From a checkpoint of a small transformer trained on Wikipedia.
Training: a variant of SOAP for these matrices, 200M tokens, 3058 steps.
Each number is 500 + 25 x the weight over its row's rms, rounded and kept within 0 to 999. Layers, rows and columns count from 0. Numbers have three digits each. The size before them is the row's rms in percent of the matrix's.

# layer 5 attention value, 192x192, rms 0.142, rows 117-127, columns 0-95
095:490519534469471465507454548526483457514508552464477476533452496518508489472502511513463481503490484516473510484489523479491520501488454515511458494524516480519496510500484505501499507494447504469511492523491454484467483527522471486463504525489492494526470539482501509473481506507530485499
092:534505506434477493508421501503513465485541484456464490516503467467521507472465510470506522527473492475432523522466533458482502496514486506497528517538473504512489482479502487509459518484481489475499501524492499513499508475534444492472509523465474494487509510525496522514460526500493496464
085:495522506507478521485502492495500481524508513525499500542529495498527513498484499478474524487531535500462480519441479474465503471535504485474535490515487468475529536480487547481511473541447532536520505464507566503479529505506509470518486527538520525495479465511495532514512519477445492484
093:501506552487510550497483508505525533482509472491487513534513504464570489460426464449546486512551454505501497491498508504477529472492479490528519503527503458480511510517470506463524510515522520472494454509478507490513500467486467527495501460439492498492483485495497540484460468486540506535
091:497544502515500518489508489472511519520476509503505479500485475499484530458551524539512477508504523484482469469482521506467478528467501487498510486513499482497534511508502520465542489535468517519524524508496504495486534524529472475476509520442468496500521531491476500447488520476512523461
089:514523512541502497485461509483474519504536458541504528495496489507514481511519484484482537493491516484521487482452491509512484485523538536490500487504502521519494525517482525461493507489489525487561471467513519508500524468514465556515508502468500494482476474483502477529460518501488496469
090:484491515533500571479498499485481510484470502522539474457492536476511498516488455509489508513526509453517517440507489469503512483488492515518520518516483495533508526527469472511503518493508499508487485473489534511527496494513519523520482437462508491494519516505474552514498527507525509468
092:469523505504504477478559527511485495490478511481495560476528497504518453487465460449485483474556463501466501510486483477499469507513484516529526472497500511558498495489490533466535522497486506480474515494526537464466505501494491484500517474524551470532481495491494526544509488502548486480
087:541549505482505512496485531524543559505491455474474515511499487493552497519484498470464471525505505455556447485553530531504505508529540511537500502495516484463499507517493507493524461497500529547507506478487503511470531530479493505490519548463504507482487492569499451520458496505512476497
092:503492476494533510493531509498495500472493486547527538463531471502512471491529486505512465460542480498522451510486511530508495523448480501526517517509498497490521481447507512435503505476486503508507476485499494502505532466512517479499534537517484486470524537488470514505504540496521500473
087:530455482474481491463487503533490526491503471467527544480473502497512519481514523502550465472527514512530490492482487498518457493440467509531470491518533475522461519476503513523557487497498502430474450563481487490537497491505488499498503538468505498491480494521524521446488447477521511526
# layer 5 attention output (transposed), 192x192, rms 0.121, rows 117-127, columns 0-95
088:494486480499504562458535446490522512502529486525497524469502487509480537522489515514514508499504476514504473492511494495507515489509525477489559521486491498484490496512504490486515479521527483536464490488523517498543449493501515513505455478486511508478502500541490536539525501478490540506
093:497492473547506496497535498489519518530488513570500488472505500518487482511539508505487517499527498519549484467530474493525486507549525491506454493469516516482476547531492505521539451495483511513472482491541482454522494553470535495505508493556531529472492511481467463482501517535529493534
085:510446510508479480486488495496501512488490504461520510442492504496488469508543510521492513535515454498546553516520503497515480525498509515514486503529554513487457471505523488519478504446550480490473498543508472491539467482509472514517521472489509480464509499497503506470525509530564490533
087:481490473497485462501521451521489498502503526491532515461532475543458522530510523507494529469451533497454504500536515463514513517527514519508459481490492491488518484517520467506483508488471445554502559529531507478538510521489531460492490498539495472507503532524511477542501511514473497436
089:525476499504488460476484502506494492479505553495492517547479526521523487498441491468474501495481488512528529519522507487524512483496518496497481519511507548495466494517494502518464498483502463503464506488506539510474496494484489521485461475570483473478510458520479534529521514524506496517
097:477516492461482514490523479493514498482469524490475504496500482513495512457457497528524495511536532482513504479526526477508478513472474477499526510506473486485539480501493458550520522505484514543432499543525461468498496536451530474474511451478483522523528526512517526493532491520509510519
099:494544491487477456515483498483502463504523493487487519596511467528496504466467502494514494495505497508481477577497515514503494571537508481516496432472531474476492496478506529533476513541496491490516487549517490495492503490474499504478552543521499501446509459508512475505494474500464523541
096:487487503477465511546455493460512500503497489536529459534512517531455540512507510549483514506473514520534471506528524479526530487485504498470487523491471477423501529504481497521480483518518533509546508489523440480527474485541508499517474520460454493478500513477518502502514503465472521531
091:485466514511518506500521489498482487466508581507538505492511503470473500487516486537536540494535524554453551507467504457518493498498485491452485480461503504543491520459498451497513513504488474502477527484508480513496490509539506471515517460541501501517500484415474530488514488485448497495
097:493500524547481529526483477507483517532499515466456480507473520474469512520492526479491551521464529544497503486489511465478472466509557500479474481472491514490507515526489480584506507524539472475518539511486526489502505508492485493510471479474492467484503456502529485533507470482501510533
085:447537526522483465507500471463520478501525500481488483521527514490535484514502498503467497505460494525504519519514494522453536504554534501489550504469476472532531469523489511501470540532503448533517551489540529481457494474526506492498467503516513488554510516491452508543511543502488499503
# layer 5 attention query, 192x192, rms 0.139, rows 128-189, columns 0-95
090:476482503464487531535497517486490484521479507455512490483510484460543498500526534510472483499535456488479523491465489523525495532473501514534508511494481522583489504454473500487487497479540514479527457502492492524473497495507478496546495433484496476473510545495512518481504480552482502506
065:531482548513514497521495489468527513451516489522525471538499481430490511448481522510502451483532494521481484514473540472505506491489518510475476496542469506478496518456512494473497511538497515467533503511526500507540480473540523465494490502498516510483464469555525431514505494508480508498
116:470448555505501488481491528524470520502480469497533485532467499496459511514478513508501495471489502487506512469510496508525504496494518558496522498502474490530483525534479488485461460441505483498534479484496528515496512475543480508491479447511520491489515491532536499487523494500458508518
094:453494510449522523530523478493508490462526490500519504537515458503494527489491527446467448479497503511510520479493504490515508489530454496476474490493416513496496501502475520490489491477517516503528477504514479495470491492507505530496484483480510494481489505535499496505481488537511516499
114:493517496471507493483486492479519514485489514513530536458471445488478492480449515471508548475477484506499479466501516501515521470537495506549510532482499523520485533520509501524491536530541486511501510504577474463515523478479495503503512482496502510484521478509515493515490514494460491477
121:486468526459467509527530468513489531486528475543476483499490514477549505500482508513536465520487544470484495521490516524534486530493511509471494431523519485527508494520505501451523491470513478488491500523445505515472529525478515483515514501513487510535499502498498529488474488500531522477
117:477475515486501507473498522491487516514460495560492461516524520510486506522521454500472453510484493447466531480521499507542510485503528489509523468474467513497445503490489519504510475517453499515499467516515511481476487491505513507474480470473482503529494540464501485499484500483501484559
100:517479513423473494507538495488490489502481501519464514514534512489535485540447527494519499512481489491493482490493504555494481532491512492489488426509503509521464500499496537459524506469514461521474474523461512474468540545492526484550480485526469544513499510477494518487490493522528503489
076:527511477498509497495460490513550492520523500554556504548494494496447532490432482499529479503511507523504465499523512472528502515500473553526499453507486517449470532501540523490543501507523518521528529511492459490533535496508552528490483508521530525472475492531524511517531487491510506487
099:499483455536497470465498539517486532536506508501484503475489489527496518519513497504472536477474492507494464482532469490487529504485458516542507559464489507502476522494508529552498496526499468564508548483524503471526505532503501448481508512509523494449507540518477506528526542491472486504
072:463535471454494500501489527522470492510497509491481500456474491521503517498500475498526514496494507476491526508481480498531469527488517477510501477476539519509465490507452488491514471478508522535527475480498484508437489504441506555529501457509463534512538495445500551467496479522502488492
084:499527494463498528535531529479482494537516504487441486453519473494505515501550506544532514502511508479486530497512459520507519540508484508534494504451526538535477502503485514546505483469547486525501482510490502460449501494486491491504475476474508505431556547492497563524472488509537486477
075:460534501493508488531507490531479518533532513416460475453486464509521506515519503501457546474526491479504483462502450537488533520498462501526478510471510504541496527483510489518488474485522465558516457497497508517497500497509494455524504498540478507498552485489481556472508489508529470484
095:512488511521525535472537521511473513493464531481530506496454480524492531486492495531469503516496507468468469484490482515509541538523471502536503520501543551524482543464483522555513487497473511533518463533467502510490477516487512490502503465495519543502540519452448469503496483468524472498
115:469486526479481517526518519534455505487493516501442476475500499465490502527533499500493519525503511471484540507487501523512471517501507538502502503489515503559491512492481476517510491500527502487510494471470510451493492456489528512519495449475473505500541538462540523506492503522500517521
122:497528449523484500455469533501514505494513507501548534520478486542463509465451499511482495524487476522500477443484496461526487498496481510561507519502511532460479560521523489551534509525515508525502537504560452477524488531474499586481514518497522516491497470506485499506540493500480502487
102:492467465499493531504496451549523494513459491496508480467496492497533449478527510536487516507534564467495493509526539540508474509503477520534530506497506466532525507473527498492495495497510505487471500525462505517530509492482497503517476511528469466508501505521543546515508523480516484490
096:471560526507455481502502532511532516495515497527504559467503512499496513450496438508528490486498489495480509468523502478485540524539546480505514489494499456479475514475575503509508486525483509538469528520529494470505500500481463553531529508514491505484480483516539510489508500512480473460
098:519524504443479464526518493479481487508533494542474489505513498488525494516509459487489534528499521474497546541509498499495471500475524493523544462522540480531476469506493466484485475499505496502497496501510511502473505484466508501514548515512441485500520481459531516465516491484511505479
096:486434489472456540502513502499498531531499489479488546517574502541526451498555525522455485501496501521547500459511481491470525510510532486459458465475477513511467479479507515513498497493497498482498514480471545503500514482570500506495483525500502494471475544539525495510525482502484516519
091:525480539494535532520531479540512492466500476534507461502466500500488482502492508455522499498531536459507529499487535505537480504521522506497511460527485491510517520495464456472487477475498525459514459493498522515519514475529484522508476493495510493457500455541577494520492513483480495478
113:560481519537496473492475509497530510507460493489537504553489541531493499477502520525460479490475484520508476491517486474473533481508484514482534583471450484473501472479513540538477488552458519502483511489523511524531484514529509479497512534506549487488466508478470438526531528489456513517
108:506532509509488515531509485541498520570526504503491474493493525522507471515515464493475541528510518490479496521533473516516515497484495504516493454496522460510526500491492468479493488513479518521481498497517513501491519475506491488513517500501441485514514443468522504471535487477515467485
115:491500494483513476513482498481507492512472523505493473521496473464535483528508504501516486502494459539507520529484514535491444479501472475495473507491478560501483487491460549519486488518510534475506449489458500481470491480461509462483486465505536525525502543483461476502484491523515507557
103:505544497492490493511472498529537520519520488517492506471485482483472447475490512487515515470478515513538468461504511462497500511522531523486457485469501474473501498487532476493509535543536489501492521435540497466535519481511502484504496537520493525487481459522545506524494534482454496487
096:512543461453503480493473485490536468471497474485515499489492504472524502478494488513509492475487515518514507526519497460474495479507506504528551551459496512487519469522533509500485495510549489481521540493527479503499476471476504528481549509498515463459483461520501524530518485486488524474
093:485468460480471531450463521513504521526476490509452509461491524529491486505521514541525493509448529484503463480507500500512476505498530514498501477461529520502472473501521494496529505504519513522525515489502483451472513524436491521498517491515493524515493530455486517522481475479472494507
100:461510492457503509506514484498487456457494485492482528456510506495516501513494476459531508493520514485519550519483523524493484516518556478517527461508500487548497485505495481475480504458528499461513455510478503502469515488471471535542504448502480483530489510498519549461470475543540490508
108:508514555534496482509466535463504512490544503483541490536534479514510522448526498499485453519530481547450522510495468449497487498483456487491526512554496470464494524501513483509460455526463521497514495494511506542510444440517486528448513533496528480474499487484493465493547477500490489471
063:459534495474485511499530510527476482542507514455499478525518544552539503529525478484524506491481509488509519515532446538505504501491478486490499487470521487494542483529508494495510460458505495539506505510436487491455507514503482526512524478478477488510557497459490567490507485509529481470
074:546504484515488489480492460500532487481515480497536533541480481490525500462430516499475504491500487507505446491482510480473538508494488520519501515527451524465513511487522530504503516515508494475502528527508499510545510546503511459512514538539515499480462466542485466499525481480503508475
100:478509510518461472491514515483484488453475502470516501490464455457489543424493513517521510504498512476492507481482502489483491514505484515510504581490518499473489525517519489531475514504531455470493498512550486450513478508474470495507487513485489463467526484503482535487505527524491479460
129:509505468503538491439512552489520471501475508539531500539499491542509508482514499512472445514473474513473500485494490478510492500509466503511536516491473530467459481477500508534524480549500520527515523480502494504496475505463521504459531514476525528468475553476458448546491475498460502507
114:509478471474510507469483527494544484520476503501521514466500458499512495509505507477468508463489475521489487458499510484507533501505486500531519507466475508515488511478494519520502520534527522494515515483539505515509543516512522496503513476476506519445478544553502477569512526514469514520
074:493523461513472502462447507527505504559496508491508484452497529548500460510500502504489462494500519478486494521518480473539457503447462480557540511488508463474487507507480504487522465538474536520470501460507468502518500513480497558502491513479500476506523495466482513463534508496460467506
076:449501471493497536514473455520497544559471508495518476490459464525505485494514490523430552506502528462462484481550473497546505505486453484552527537458499506503532491466503498534508483504483503543499485472512497536525490501474491493508511498517488497523524487487460516511491523474502490477
091:472517486488529510499447476476554468486501499512526509428525494467543503466512485478513483470503526552509497525485530495517474477461477467503494526524527460508528496500493502482472523506513535490500497518511477550491485500482485521508519501475510485518457448524491496483481509500491470486
116:493501441469508502436492506461507518500432505518505512442503455517526481483480521520498467506466498479477469443491528497506486493510500480569524507482487534528448508481514520513531516534507503505473494499536499505486501522439478501488494521490521530522459507495462485483473496506483480509
105:492527482429489493486529501510520480488476521515476494499560517482525454503521476511488486478506483521551527528493509515511489516502530471490482499489514517497466474481521545485479480535507519511480487518470492451476504480489504535501510515514469497503500504497540538500512467502487506516
107:455522482490533511494485479462472511505486518487541460502512420515460524507506483473482502445517452524498512471508487478515543514535478474533496513500459521489475506475497533543478487498506488528511489501546492514557481467505460527473497496501522501493482536551496497475508487498495493491
106:499516517522496478541486496527466533540517508485521472505473477535467519452490485518514534520527550494460505483525482452520537515526477497513532498490508486495484501471493486499460496505491503529506483487551483491527515452507487512515508434506473486481497475460531518471514509511492490494
088:477543526505553501513493506489507500506464506525488468483513513527485501507525439507538464529495513468471556509517480507530481477507520461497534477523536501463488482501492483468483492491466518528490470518485476504463455485464505560466517496486509509504524474455505516476496486498506472496
090:488521452532473497512449477579502504502522492501508491492478500528453495496495477457503565484498480506526469502547496482502493455478474484517505512471518458454571478534501463530508502511506477508467502482532471493561510524503491506485523521511510499512513485523501543517504536490498498517
111:465504507458483514522519488529482477515524487503473506500536522482551503517499457480502454512501518494482539526495493536539509498461497507481506454506468475533513470471478501475513497487482538509505483525454508513440513490505541489507495483487452511508502491469532491465523474501526482518
093:509494522493477486507499513491505460519452491484506529535517542466504500486502496555533460516507489511507526508476517529510464513499561537473483517525499534546488472476470521475486510461521544466510496501452490482469505541507479500541476464513504502499495517488497488438494479568478512531
094:522499470546523489503456474484547519500490477497526509495497484495501484480494528513504532450504486536546477475517521468469516478521508490511478570480462505477495501504520509544476526523499503469506501491549495500543489512504467477477471543507532511509478509553469474529501539490490502507
085:524481525503503520532494509524511556473544521549478485485497477494458484475541525486498500496490527485516485463528518467480509457514502489463462509481500493479508523529515490510477491508506482500467502486549495479509464498515505514469517540488535520463524479516528473552479550453475512496
099:484524499484545456516496515519527459517504538524452493498549499489510478523500466478519496518509499504507514561516525529499428470501497455499507479507477516499493462519492509503498476509487518516461470537451497493449492506446511529516518505515504526525516485471498520511494490528534489538
093:444504481474468534517515494541477525555511510520459501504521452503496519512510477501480499474496459510513498483507475505521519500503486508500458446452473520519478496500492514546522493526519513540525475511467503457441501490484516487493484485496462564497524538494514542515502478518521509533
105:475492464515476502496443484506458512472480490476498528500485413513472501455472494466456545477507450529498486475508488461499522503503512484507485529472498510518530481522456476564486512542516500458509487502548504525491510499478492467511492498510494567522537481500472492492484515503495513495
067:451539505541491489523460508531474528543519500432507487472481501507515508485519480505506501495524523479464502545502479500491501510467445484501525503523538460500564490507472486509500456495472494545510496488460494535490465507460454509529504500504494483544507482456461535432516479523526467478
081:485496503461515548504545480508509487446495517502499504489536512467511490504514500437480482507505488505529505477472532513508546499508531482499455493501452490537530499472508485480492521498537491476491503513496517504508513480542504524505511503464493496475464480551540477506491484519507509491
116:460504500468517531492541519527482479535480514499483481482536507499528508501535499531534444504500514482481536510481488538535476543505507501477497437502506525539465492487487501489508482467510520519533463506447498493438491475489507522506466448462483510496502542456522552492496463518513477517
109:514524507459480467495534524491485478490494503520505530513513541508510507476491492530502516516459494530485532477480494491517449537492530490474521515492520483511454471496506451475515513485497516526524518480528479454488485482436515517481556513491439504493507496423525493482499475524459520475
123:511549505545507488484458454491489522507491513471558515530471503519475483480470474508510544515516475504479478512512476478464522509500512502511491495539558476467556491512505501491489511473478489500497527517512479510530498518501464491523505511545482491523506456493479497435498485488502495466
108:516503486484495505493526527548511469499503468516462503505484523534460540527469499510528498507480521478523512440506507493518500494512506536504555484484477497492451502526512484475497469429521489531514496507514524490500530530478487561506485458504490482463500488525542547485506510504484517520
093:508459497452491508529507507496479503564521506523449480467522525494506471539551525499481567490483493506529519496524500514499488468479500484477515489458511459539508458503510504494484483492486483530485518476541512498497524468517513502482520505502467461484499516481537524510514511442463507500
112:495472481476468490466515489481497512505473499535441505446517495486505497520519479502544489498484540494523499502512528493487498493519545477491502491451483477489448466501548501491487524523518487485493515489508539452495526495469489487500509501487464492510441537485521512510474526509479505528
106:466484514488508494483499519485459514490486501479533501531486506508486520478498505523442511515453498490449446497509488501525536512499460553493482510506537491534521483488480513511541507515499472537503533495516468536498509520481542461500549485521490527542505492483424458491471475488509516492
053:562453449505513516508483476459503460469506491545481516495510486472474495486479519476504520509524479546507501495478551471493497519492547499540501493490467509515419500478508512498483552509529488461518477529536501479530515523510507455488459488484513496463447526538528475508510517494490501529
122:485486526453498547550526494507492470509531516481472481491551491479527504519530513469500452507544515498506539506473501527519483530509492490479468429522481496526481513475497496466494486491510523502504445521442511514450508468535519525512448475479475501495496510493551519490511460504548485495
109:505512561479531465510507515468515491503522480476478482526558516506522476502524545539502496482506515520486510514518498502457490525536471504482502475522477508472460489488554516496493476509491445535472494480454532509499477432524513506478487517546524478509461520483512541525525476476528492470
# layer 5 attention key, 192x192, rms 0.127, rows 128-188, columns 0-95
104:497473518449473523477521485442466447491506549474495431503471509504524517488525516440508517504520510468508523484486486518560502510494533482490491456523518481532517478491488494488517532512473527535473473468502538527510513479517504478542507507483532508481486497509512485516504493535503488514
071:539528504490520504501512488498517487477534507473483489504525510444523487525500501499508470501508534509519530515474503489556445497497533500465518470547480493503494541467519495485502517480483512489467486511527554505518486474525500473531489531489510460514453482563486463529530515548480492529
106:471486463490471501519531515509518477498507506493515464502482494502514514492471502515494473525505494500489524529475479518558489562500512514505548492498468517516516479510478480491470548506525491520486545494497505486502486504496507488518543506485520514517500483482494501478599462546505481486
104:541535545528467489501493485473510474516502523458513526498486552483502545509448529491530471476499477513490503473487503543507534447482500519459476528521510523459489524506492461490521502459477518513484517548490491484486474507493560482496492501501484496520517509510459537533510498483515533474
112:474434477492492522548543499483510504507508516496509481499445508531512540495488548484465527498458476503485486511506511532483523512481531521532497512469550490447504508479461494522519507497537467482488507463514444510507544509463504505483483491491454490518541516499521517522502470490493511519
112:501510501480458457472504496478491477472483501521495510465497453494514494484434512533527500431554518482514506514481508516520507515518471523485535529487489497534527475502524482458517526526504528500512506524476521506533488471473506449529500485506452506535482431488483532522487478510496498470
115:520552544523536495517479504528495497459501487467470529506485478517512499467538519511510490519500493505497498515533481524470513492483501516524466510509481486506506464496512483509471491537515537507519486490508474490489487504515459533495523509520531542477463546460477500446544473526509506524
114:491452548459456474471504486473494484487467545475484457501468476544506497462489532476515521479529513488518482484514469533540536521486491532495504539489532498533509460470497506484523521518513524513468489472475499491475520472503505455517494476506443511494505484487517546546491463505484508482
099:516562480527520511504520487558531490501521489496525530534524478500488494536460523504505475523481525527492543519503493476497529488506490520489500508535517539457475526492506519495534470468503499460516503538533473436543510491519498535470486516525485504543487514552488480497502491533451476483
092:474459506526510522507532521492474499507476509560481491502513456534469493474537498502497540503464448456501495490489482500439499547511496498524495485474515528502488480504469500536446490481518484479528501505499466477470499536519475534482503493485526550461506490478495508498502512488506502517
077:479518514489491479473497510484477481493502515522520504494467542537488508460491497495485526495508524493512464455547509526480543506523463477523489494491537472513472458495471504482520475530520474534529493462483468478481503512504498524484536475460495508503532543460511508469493501453520501488
105:493490517497474522493511470448472428493480556515490461490503464489456508482541501434493543504504492491504517482515513519479509533503511470482491494498510500497493506486484505527474500481499500495485508474482447485480521517562506535529486459501548551462532495496498523527513525502499518526
101:484469514484468534491538501487459457519502561523490460477451512515488517466539492430521563497508473479502509498483511543492498539477513500491468471490530532492490500511469469535482507502497497494488499487508514504479530526544520476543495480460528517441551504484516483518478532492537542508
103:466496485496516502491516503518472511498514476512488466524490467522451481473522462483465572470486466444499518512491504508491533554490510498521529475481533531498486501494491475540491488495504508485511481504552512489522547514522482516502477504505511517474505516488509469482481499495527483540
107:530468472467447527482517470453458446519507542483465482496504497530521523476518511452521513512486509500481543487473492565563513490493531548475504475496492509473523475496475500491505560520471512494502505477505511518515529500506542492522520498498495511506509520504510537548535481481512487534
101:482503478511568502513508521515517537528497482538530532509531484503473498498480489530496488502449485477499501499534502484462522486516485473528519490490520510489458492479482510494495479470503471462542514520506460471490486490495479537468503487515488496520494525494489478472508529477496478510
094:518544479480499520487530497516473434492508522480495512521500528476481514526541510480516484470521497521479534481462493513562479517516489520485444455470470513482529509509516462499511526519473534492526491484526521522551509543488522509532486512495522503475489509500523484531492495509505481519
095:495528457497524525514536507457505538470499497533492514507527528543506483512510513535468500509491526517500510503480548488490523497531536512515494462494506501495477492465505499493484482510499458460511509532532461503502483507490490534480529533484482478517489512494486489495470523455475508504
092:516572485470495512476528486511507413475513530485525516510492535489527490508478456479511474504541539529490504522476525488545469459496529527498480472519525503508481510494534515466513505520514497459506519505526514544535525493501517486522495513480493493504495486484515449477503465509471474477
095:501488490484507520503452469456522469522492528496493493525532484512512474509549532477559467516507490476496544492489489537547476482508518483486520483534485481525492479483496501501476522505450489483475516539494599481474514458487518475536475500508513503504466516479509523539509528546549463542
085:531542508497463487513489491541494506501558481453484497495503545475520512527457489508486462466495513547494501520519498489569476507474513517481509515520488498486518548503506463491516514491528492519480507515507501520536481461480520480499513506489498473542499508518496494515565460542509500483
100:448471490514542471515488540517526575530490477487522468522505481525511479473527522532482523516465491482499483522485477487476524480508491480527535524485500512513511512508490533531499452503512507520485498511498517494464529506490490532453521525499518521487517532519520504472491497493508496526
100:485549515490493485485498467547525508481528491463540493483507517512527464474504453500502514508493518548503517501507490478480491461467538519486482533502537472503493526505527520498517491487522466449501555510498495489514502452483494515493499496490470479517527488519547464485470504482450513453
119:512469508497428486504491521483502489537496516481489484530433518526490538441482530509526516534505542530496492486500480505462512470504468506492485519504492503481506502538493506505511501516512475552496493474495485456518529513495483480453512482528513549501505534495484547503483482487496491493
109:482498465519501482515500505509514550516526508523516502480513512523525507474516510503469504497421534540497485496511492511480500466507497488490509511506503477469492504488479534502523497487512457495495525484479494484469460484493489497472507507466458447547515524508517515513484509478471502501
098:483530458482532515523513475494523452503505508532535536473534525460517477539489514503475477509497499519478481516467534486488475460515502464528494475499495507497494541522473509493499485498510511482478516503510475537517515575476514540483513526511518494544532489499488475477521518514510487503
090:460530482485518487515497509529511522488484504556500540463525490484493492487483510530471527483504507470522485501535518529446530480525475457541508508463517485547515464509482507518487495510499496491518502483484462505500490523450475558510522499533478555526491504454498537474498515467534507532
090:527539481481466510498511476473492441486506520485481523491495544497507524570482510469507477497570515538474517493482553519550487485494524516495476461504505505510512492508495464493525543531483514505480483512534503541557510510480510471560505516494485484522516470493487498516514490511499498471
110:520530483520535483498518514505555524507533448504539526537512524503501489486475456555506457532481508494527504503470488436483476498514485475502524472528491504506454530508525507461496433478496464471526513518526530486497461472505496521460500507518544479472456527555481455459513540510472456514
072:462481509507474499506476520493502548521475495509532498491495486535512499478486496521504521512486482476500470499527476493468547502504459481524533533450518497503476474519495516500501491505517478511511527504461457468464486500478495523464535479504481520500533512495520551476483475467497496461
075:494499481470535517479542496505496480509514518503517495522519485488486471535498518493516506481507484494470536510469505489534468513509527518496507443510503520496499538487506477512496522470471523481477483564577547512542522524509504484544484542479492495517486481514499441527481516554502512499
108:512448479514561506510553523454504501483520523550509516487519507509461501478545487488471475533489462526522514478460519499495504529485508503502519499471482508503460531480498526484484526489498518496498515469521471540488488536534539509512540498452532468481502510496489479505525515529495512505
116:513553476520558509477504519524513504524485475504513520525525498518481484486499483524470479493467495473503485486501521463450527469512486465514503440486499514503469521537490500508476478488479510520506484528512481488515494575513484543468511547508532519468468535473476465420499510500523499543
121:495450472493488537505535491442477472523492525494505456536483483538516493500537548467492497495453481459511483474490499516514502531507511491530479434512509490495513485517456505507499505509479482535467481498496534493509522544510478502492487529477513520476501518513511501521496490512509475535
076:488493526525516459496482530520513544501488462516517509494470501525494509466522513515487503506468512497508458499533466490452516476519459491522488531476515487510484469511486519471504451503520477525538496478481446473479486493480483531454534486505510519499508535478512507454493485461487478491
073:471488521535498492534498523518478537499495480503535492486457500512485489435549476499493523487485471480507489502512476517448528503503468490516484533484528497484518477496498516517486479500520512502552520489485469478488520514502485529458489485487515548477519534484518480457478500457528501488
110:524525506503506519528507508495526520502515470505531539479493581470535514550461532528480487497524528548518471490493525451482485469523484496483467509518492498480508530519503496461515475502496489532522507464481489514512478518460489502487490508499528475527515502506482487484493508494475484487
117:473482504468542480501490530509498502486467509523476507492453487498476515458515545491467502476508494495519473481526493526440508471511483490517466506479515468566522477498489463517490518513522503516504480461513450530486507527463461493513512470524499522480482508435491515453488491502520499542
110:511540509465500536486492484464536453507511527457499515505509570504537511527500517507528493502508562536503474502486522509503487432481511500470485513512505478489467509496484524454511503496492494518487510480515466483463505508509518502505531485504484495518510543465491510522480501492493512508
107:504504511548515521523506507503489457532495520510496508517447558475499520490510520478513484503522451474530511489502534538459477526475490490515479498551516511482503547513492461523470506483521499503498486487515453505489503518516493515513509475492533540416530524500465446496510515529532507494
106:488531469530499443503534496484489488482528510502544484497482491536473498483522490497487497517488482533532539483473510539467540513496495504529514514505544532497504506500496483510537476503536494450507517529507492450521527497509524538484493517456533482483536523530526476493534531512491440492
079:481554511512519491520462514536535537494516472506512539502498551500517487480484479524470496509500515526518485521538500462452532479498471484523497527497513492490515499499513508488510435505543472501508539469475436502503470504491501555456514478542518502491507533490479503446518506464489483490
083:481495500566513511535480517508486541529485474530517545478527501487500511484493492545494497497463465518499486491520501485426538498504452509513499539476494510471506505515508527524494481503523486497534515537480453484497476511489490531456497484502480499490530508498505498496478508440499528478
098:534544512491465494450502471510512464500498499431536503509502533515530485522465496482539490487531521521493519499498492490518513450481507546460507472507488481502502477514526501454505508526485501499474511507494534497515526484504520476520515511491497521509492478501499489503491485521484494479
082:489503500455507490476484493473496469485521546473501462520506506498516494518513516486512500527550528526478550499494485486577495496484529487480518463513496505523505492481497504466522537510481515517468478489514552524517526480513502477553514527497516498531486500511522489498502508538494481517
108:486494460536547502542485524531514524519515497529467510498494499448464493543562517507507487521497487512487505490495519480464460512509499471515462481503479507465507567488485512536482481489493507498523494512517505511522507538493466514469476503486550515469511523490496472489482529500514522522
091:496490479525499478537469506497514549512519477546481544461529505493502492459481504529485483497426471512506461514502504496461518484513487518514501574501506500452505511489502510521486490480528448467521560510460468489457466487481516508450479481521489487503522526500479562515518511455489529512
119:520523525467475514510470517512516487517482519475489530532505546514496518506485508540526472518511529577505472487510512488471510458493477528480469509485501490470496508509513487498509489506513475503513524484472447492486508534499508493454507468546487499510520520487464539505500509449478523474
105:494497495495460542481520484498480452512475544501478500522510506514480516476498516468568508503513497496503527457500521558456536483476506510471522459487509491490482506508513473517471522480484487495514527531488502453485540507527496508527514468502490560475507516478474522536472509491515532532
109:443400490515478494544511508487480555520496510522528473542488511496485518456515482490496516508501477478495486449531531533471511523476481518518516497491525460515489490472535487528492519498506490554515497501490516519473522477501482490500494477467463509503538538489543481491502491452530519506
065:463475512513503481492509531499468541492483461544527505482459503518483505456514477525489528498504493493518466472512477491434530513517452505510501517481498506517494478506514477483486472518506485517525498494477471484485484492489493513466523463482508504475523492489488485476477507451494491474
079:526507491464499556503491461479499479521518514466497496499511535504568507543494517470519487490496480519478518505493501514569483485478560517478484481533494479489529502489493482489507558491476516517466504494494538529499493490503521464546498508498484458518499505516506503549514497532499526501
113:530564508471484518461506483490493424483492523471476514498513515484493515517478518471515498483559519510513540467464547518511528489513515487480512464503511500533496519522500472498508527515478517518478497492491500480518524519513493502554528499509522520501496480465478508505525518537530480517
110:516553449480537495468499519495525469471482511477508533463549514499529478513469469550488469489543528492526513513469535466478516434498505501485562492497563500505474504462501539453523505522505524463489521497496483519519512512484523517520520509493477483488478486495518504459508522494519458514
099:436490525509516480491507518527496565490516470527545496509477496519499494468489473521469520526508499499505490496533482471474505524499453503533524519488512503515491488469542513494503481514524488498504500501508490488506491471481484511485499488481481470501521504510525456467461505483490483455
116:523513466487509491480514496489494456477455550521497497484513487495442524548473500472452493496509503517484500489495525546558559507497542502507480466479517533523500475506466475510481523474510497483492515544502471513517505547527523526536538527491490515509521493477507545505557501512526536486
101:503495520488477518517485489496495448515459509489493512476508506484554512450496532502534488492506497489499465514504501522480480459500490522484491545524510467512529468509487537523479517500517457481459531481429482488472510482457510507501491496515481522482522461468504541528522486487518512501
118:536504461514499501509517502481513468469476514524479558463515485519495500530515542485480470488533491536512483493455528558477482472507512503530482486471482488530534482522492514519491544533507501490484511486503493526515498552473486521549529528488491501486488468484468539508501518519514505506
096:447483529494536486501523530506467535484485494527531494474496464486500467454481470517501569473520466456484521515507506513466500521512492487501509494495528518518506472497514481513475512488497545507535479511482489512485513515465466478510474506491492526496510470444498451463486514474518499491
072:529522509475510508484508483496489432486500527473472497514516492467492501533508517463523481488529511511486522504479531517551465513493531508499483471523499513510513515482499499511507541501479526500479472504530538519541508492521500479548473531499501476488470478521500474531527505552499504520
095:549525528473449503470500464479499459499522522442488488507487528515522529520494523454531485490531532513504521490489497531567514474486526523463485499526494497491498501502497493476532516497465500511480488485497543481508502451527532463533493500507495477493490502520497520545501488519488502506